Each number is 128 + 32 x the weight over its row's rms, rounded and kept within 0 to 255. Layers, rows and columns count from 0. Numbers have three digits each. The size before them is the row's rms in percent of the matrix's.

# o: layer 4 attention output (transposed), 128x160, rms 0.121, rows 42-63, columns 0-79
# v: layer 4 attention value, 128x160, rms 0.131, rows 43-63, columns 0-79
# q: layer 4 attention query, 128x160, rms 0.163, rows 64-80, columns 0-79
# k: layer 4 attention key, 128x160, rms 0.145, rows 64-79, columns 0-79
o42 083:095159133072161169155151083149090155099133085115135189163153081125067168121182103092134121107120117133104118111106126099137122102089112111157101115152142195136135187132111195065070138079211150062113122102183154169126164105092088154096146158
v43 104:165121178169114093172120146148145162138137134152134132109079135115114204108117131129119185163148200119065119077172118155180130121206130084106132122147080131102137141138121168186103098120117109133127066185141088124109142140179072149102102191
o43 102:079126125180104021128083113170124125121123099107025166119152142194148153205164103130141105068116140066177131170153092159127114046162076099132088086110141060113150157096102111163152142070159139110072070107144139159186152165129138127132136149
v44 102:119114101107075175077126118126129084104084109154129129111110152197127100127121122133124067133126101091141125139190155139135120125152175122133157137109211102132119064133146075212138131157120196137125191079117133101130158102118151093136112114
o44 103:158212170149120095089121128136181162137092085125124175091167133134110148089120131150154141150109095109075129136123180090130147151117172149089136181182121116113050083153116146099126125122136086139128178113181123152115128061176122148151163186
v45 128:112160131138038139088107074130135169194151101146127129130049129074129135074119131132143127100099101153115154116123065107143143102105124135124138137062139168107131107119131106152129146098126129138127148131116151141045116131132127145034105154
o45 122:137135084101180123154146100177116149138173104142168124150127141142088111164191133111136144113169096063194115134142113086117212066124099141138091126170135173135125118145144170109152128064153154172140174159098201099148143147132141168173160073
v46 104:143221158146078132167136115186150140117137143110124116116150178153171117161114129131150118108090237107156151090164121164127120134137180118147105117163117054069125156105124139133086150128140180147134107215165098094171141105107124135128112130
o46 106:085164084123118089091052103171150078069152142056042181180084116149174164106171091176109104102124125069143117109141082107126149113132113117139107129164129118138107169171085120173122169146136127088117123098164089158121144143150156083175127149
v47 104:182158097125147119115055165123085117099141170115130157134179089167141157147115127122103143120153146151070113207140134158078138161111163174112150130189142063137163134106132168029162064124166092128133120141094133122213132114110173160097137161
o47 101:102135109106148175122130132125166089118114130142103070125117101101142135158067058112147114084143130203107233111118171203146077114169153154117190181131138158126140148129108134191168069168138078131125109130094088125053162135125119118124122132
v48 089:211139142145123115073105080135141122112143143150144143105139032137131098135132138119119151137151126077108122104141112129165132130163121070144111139179188097148125116122128165114071140137146118149129145128191123135114132156144173119156227090
o48 091:091118114086076182170142132139104133114108147189166137118113152130158162157103158143106130178126158134212205151188118113139096139147108171082165098129154122121163139054106110135153179085154158143123133163138056158161073167133100140130081118
v49 085:160131123123161179113108128097117108142114176151132160103158130169086138118126120133117129150132103165153124192052115189174121151093083105143157122206125087178120113127128153147102125160125085132125144162157113157138139090073224167135124141
o49 084:133103103188121132142067121092138103071148136104131098076169131130104090127132147141090158128122095172046135215179116121179107144096160187177170122152147089110159102106108147110166126108140149094130104165118076108152118117170157064134097108
v50 104:099056123117141121139139164103092135110127151202133136141119143112175131117157129119210121104106049110214131135149136120147133122072083116151114127116173160130119078155122121155052175146130209114123128115200164207128126135109163122090148066
o50 098:130083126119094125113130112155153125121134148119176133124095145148110083096130127071092141184093163088123127146103155140121091145100127098077157166079119142098145100147157104107156121177046175107109155103173092112150064170169109105092099148
v51 096:133092139136176183139123198096124103167097128081127094096078116127144188123122126135190110117157185147155098073129083114140117135189167118158113096031118191111134077137117168133087137114087110126131100097120100110089150126146126126110109132
o51 100:172100139094176055079109112103153170170095148157147151137106200166145117154171184180140173175147092119138088162162161153130163134158130122089129059161099139123052114101106128143135118116164106157104132145142120130162136141196090172138205131
v52 091:070115130122123145116168149133159189126106113101126151145157150135138094117114122140099102140083162222145113211091162148065121151100124167123091110164105080135103145117127211080144150125067054133127146119202177105167132066104100108155141155
o52 096:145146133128181116148166127127133079133203194096137096130098095131131144120129141139156086115128152172077105077134110088152101114056106122116136120113094138127057122173136114104127151127114067174144113144086113126136145119127183104130112138
v53 088:203107126109159118079148092103126123154111130108134145137141124149074101154094133121194202174126066130127110166127179094143123155211143102135136154157214203074131089135153162129079123116036143120129169067097135167087138147153080103165131093
o53 088:092089183119075151102164130176147151113136110155120130096167121103155139166140154137137159153080090152089135132144188102182100174135162161142148073054091184103183090105136144097116108102155118133079118164136114114173159104178089145119078131
v54 094:174111129110157166163108134117147122104191142128127140137188158167146111135129133131136162199184120173066116196126151084030130038136065120095058098176117108154157151104132154122127104140123103135119132143121122176148126129195159151218114141
o54 093:121118115180112162104137120106125097134122119197063075160147126109112129134054130062104095092108099163135115135128173179163150123103199124085177074121108099131139095132066120127133144109145131167113056133106134081103159110138069068150087072
v55 095:118096140129114075182067054106117178059098139096127130140149197105116173127104129127117158181090140095135099178141121058154140111176188130145166126070109159126126152101122143088160143133136158129124143060198170102145136140146026111143122076
o55 096:138111147054098144130156096124107127126134131116161135155162061174158088114134199136130083079110160074142157054125084193112088107138105111164088119159081160090112120115043155122085132163111126154127102154121064163129164140111179120128123151
v56 104:173172102142088159143153070110119189159144133095129063131102193190127105116142125135152126125100152118146185064152098087143132118156175124131126118106153104080133099118118122058149145146080216122137154128094151141151128123103065103089147107
o56 104:085111141056157060128123136210143094127104164131121164190148082150170115163141164156122191148111155093138147110111175048108108116105098133076117042112127130112140157109107139132074150160144136057049121133153128131122112141190169141146095116
v57 095:146178128140113118122088092182167141083134100064127152153154066099108060128139128121097103165105130089100169130124066164123141116140172151118124139104126069130117149129136117133105113117114099151132117187061086079142124120173098093126193140
o57 089:109219121138160060141100137185145095159142171192149154101086104120107162114116121125140090089110114115187132110136143055101087089123037100139108134167197142110148129139136114159120115146105115128106100149171126201107147095166119143111103099
v58 103:149136144118110159155160096108139091130131142128124111126141165193111131127151123126178196170128120142184181160096171118130118115108111170133143108092133098116112081106112141110174177110139135116133172113102145147137125093133120147149090087
o58 102:097079141145133161130144181157121166159118155145164134161170161132126084120141132103107146138173158143070120179077165088191134116062144085114099104152124135091138098160108118078104163163091120111146123112095143068163179142178186149101117094
v59 101:114087134140108169139081162096131107135072122196130163098095099147176111066116128134082145170119127131086113118119095133074120105143149109112197148136128103137118099171135126090133134120165131127118191121204238088123151132169164136138108124
o59 102:178149134170158103140125153096136159161076051161156087143137175167112118138068176097182093098149135075157139165150156112136135141112109154096156078146092151137106121138092076111140055120131079098113172130122115129136087136091198124121091193
v60 102:127090144109143142124100103176136102095080126140133133105179116146153149210122130120086150110130115165107043152038183164114117126190085123123110113191185139156140155111130118190122112105134079115127102098098110070080132116150192149228066172
o60 097:141158102155135167092119184129128126091137135179063130084141162154101158117091141180101089183140118174089103117168111192156189159089153132087185063154049098169127112110165084140142118108061092197099079144122031143126135133146135114156112146
v61 089:121114143133166047081059113131148134147132117142126159170076104136151093098123117118182115109095177125085117159101110157138147101085130158136104133146078147103148151137147121104111124136055031121123047141018109092131154159135134118136115148
o61 092:136133142196136069134114153172122052105103167170133134093063168112121122109140181127101141140102118221193079124164136113148083072149083100096094151117168187133154107075145134148131123101138117136172151155100090112116161134098093105156073063
v62 093:096110118109135089084158169163101140086109122121124120157111111139147118085123117119114055149122137127119107133153126124122124155121164125142102127080077163073121136138126111116177139092110132125123067127083087127105139113234072102102176065
o62 096:121170179109145081098142117118148119172108132138102146132097159098186126096144123216153132142087172115222094095124105047107101148156078064120094182173124143115100154092126108147120111151147147129115172189102101134146102135131120118113099119
v63 094:081146133123184118104141110127093131123136113081126168136167158045107091125098130134149117120072108109101105127147129149151129208068073141138140126101102122175139093146134167174174197142114120105121111136075110165122119153121142136130075141
o63 091:178070082142123110156093108120119090136129074146135117149105080114075130077170204083126142133147101168123098146093108203105115146079117147109118161114106195083048130129159126117076124132125112155100143117165107146139125103101126133124145176
q64 081:117069156054136119111126201136166137166088166160129107145153161138170098119087136126142154147096087135093117115130168155133142086175160096146100146122213112122099170171109188146149124168178088109141066136165106163131116107122196138187070088
k64 123:100136137106145133124135137144122158147134117080143128180105104092110146176084137131115101084056069099179114121099121118198136110079057113140118118178133145111158110127117122080165078112140159136130066108157116109107131095130181161155093093
q65 134:111102092146080157160130111118090089092120098084124124083124098167123115113148122123058211187155152108093139129145136115117124065169204128141147132104083137121133137135132137140072166125139101150123197157112142120160117168084086095135128122
k65 084:138091114170140114132175161086147118152164111212118147145132137178090125120182123148168079163100137119122187145116109079110125149141105147093142163164125165164131190143127196147148153164119116104139126119158112124112150116160132120153084125
q66 102:125143170096132075168170117142145140168151166168123118163147150107126149134106144136150074085118104121162139112108077137144123163064036157133087119154164159107141123101119110130195095119163211122148063091127133146090116096178189141121152117
k66 081:141148119100143117098122144161115152143066136054142166144138116087163172178061122114083177146100139090128095092174138159168132108133112138147073075147120134121163103114133103089157096101136134181138160174117080119141125123084146115128125087
q67 066:156080136073137132149126156185154161179117187183127112145175111098133090166109134116176152074140102103095177115164179152155118096152142151162085165130180134088121136085105094152136134131138107118128106124145095158154124145144191193195078116
k67 093:111155123115150084099176080118098149114123117080137137174098111093106156151121144121103066135046103094198119109136151152175153106075059147135101096175093151101150100146122129105112130099153165132140067131135113111121146144108199111152100112
q68 072:090076124123193137139153144090135122115102116123118086164134179106120158151112134117167127092143153070102131129170056115154140207183112124139135151121098104136064207128125163101163088189131153122137072106135157129085144099016097133137090193
k68 081:161175120076088118155155154184090161126130105089153119161079129100170154154111130131069109161112109135171099135170155156139173126045078096123081102180123161090112092155111145162115174097083138112124112123118142144134100115125148116099128051
q69 089:111136103181105208061165055087141055131085105095130135113086115143108105141118117132099149133185171155094115103117130076120120075185189108107171123150057141163176129123150163139089101162139149127120168158129130112108128111089124074111116140
k69 097:140110158154149150158103193127208167136131156155121121119130139154169163088149115134187161099152164085080095132134128095118124221132130130094175100080151074132139177158150119192157107113115123109140130076143118156136113133191124178093130099
q70 080:115169116131165132140124090109067090119114122118135096152085134195115123096125112143056161150114160138138129126099156155137124091085204143110149109105208155145145060142143095141104164059103106149123153141134147103173124129167106128141128138
k70 100:129102154170096184116160087112138106216123094208120187167159084173146085096113123117155129133137091136072138139127154106117129148141185138095128162152038105123142194108146110149126128118141131129117117119099101093129125134116130185160183130
q71 084:152144148078112076121110199162142139147127153134128096170161173098135074102157132137106074100135143120188117153134094186138140118136069159147104115124171079174144134107110144171124190104125200133125139081090161099080108120141133129080110069
k71 083:097146096132145142132135088118096131110105155131117105140111085149111146163103130103080074152061125108154165111121120125179111116105115091098115133106077124133157090110091087055151099110149111147133097143094177169168130169157121153145102160
q72 090:073085110165070119089090074135114124172160102075126147103144148141138206106127114117140101158141091115134126113098145165146135115143080177145090145136073069193116120124125148115064135066192116134126183106115086143115135182205089078065089164
k72 093:165126129136122151178096156157143122123144142141116150081116105165140117066092133148141202083116158162065203202155128069067136148135195098120193163105133125107108134155113103208146154119120157107118133137139211109116091115142125165134076116
q73 082:140104195102144109149158195152145172152189106165132131157145151177159126132139128110132098090167090112112104092123128169155168086145092177138074104112156127083110123112131123124183100086145158124131177088120065185120133118155087152148157136
k73 094:151147092142127156158123098139096135099136109084128174122157083119144164148087144118071125138076102071162182120118138093100143078108138120177106122167125133113123097136095179079046103110120121144112075139117168078131106159103094102150081077
q74 087:148129136111158098122144131192112119074147121142128153114136127080123064165125133132103114107127034090138102157147084155103118146069180134157130103146138135068101155115111114103126110142105212150134133167100184172160124126116077156161143104
k74 095:157137117128133134170090100165120171102134158035128087109132167131116157164115130138058167118134143126191140095135185149158084109093103091157078124180120161096092117125081162113118158100067064143113110102107126147101133130103126071111133156
q75 082:143120188114133164155084156182142121161068134167136130146135090126096142103141120125202138072143102106133157080121087143088134051077064126120140099144132154150177037176101077143082192101161152124128126149189118143145094131203152186152167091
k75 088:106138172102119078082151120128045061115106129153117162146167088051110102091092127114129126123121099131128087143130079148128111165112131147150117116137099156159141102136150094073131133129168159151132075131101081195124108160085079135112103131
q76 083:097158153154082124206112151080156156110182156117131161172146140142136103148096124115153091202142078099163163130095104188097116082100184129130169103067141126132131119146153169111133149105115133132128135150200102130122109107155139153189183196
k76 098:173090121151144100164182140121111144214086121220119111142143077151084160090098122134179098092147083090118125126119185074087137127168119128153173152152103113175142136119127143127118090147156113134140130119157119095121155182156153145166140066
q77 094:094136155069156068124132119177112126138123141120115136168186084097148139149115140121150101072117166179108141179120116132149152159085086190118092104163155158182108121112129154153161130139113113147133075160156154105087105114131152183166143084
k77 103:158143173129162118129162076143154171161095141108144091163131103104133180140063142119082097181076109122139085146150106120138128158107149147142172117087125088033151129105103043141090156086150171145149068130084139134089116171119193086128085097
q78 099:129096163133085068155132085123197153140157158130135172132164134170144122118155134136086126130158097129143184107121164176158125072144125113140053135148156169149147074123113082157091210124153103114124142204138084130153119136121182125091149137
k78 102:135148095123195139162203050131092136082115116063117125100131091166095097076160138105126155146089153134192165078159122093167131137107143152110156147170065148105155113144116138087103164103130161136142083160140162110176139170099178116141141146
q79 113:120108122112044184146105157132136176131116131111113168116124119067145132137086133129153114110101129120107136185102089126103119169185136151110169130039116088163112147176140222172119048148132126115138082135150152149111131102110079188179108097
k79 095:189060186137137107177153151181113145103091121143139125127105075074100142127109149129098125121118093136142166207130139112153105118172081132139127135060164098121134133107151061189149178137120130091137100037138129138138120060151149104143141089
q80 082:130112175095205147118151104182190157176138123161128099143113208131154157154106148111144072112130132079055118157163140185054149193060140094131086119168168103129164155182120153156125125124092182100120104063112136173166113116131162143080119127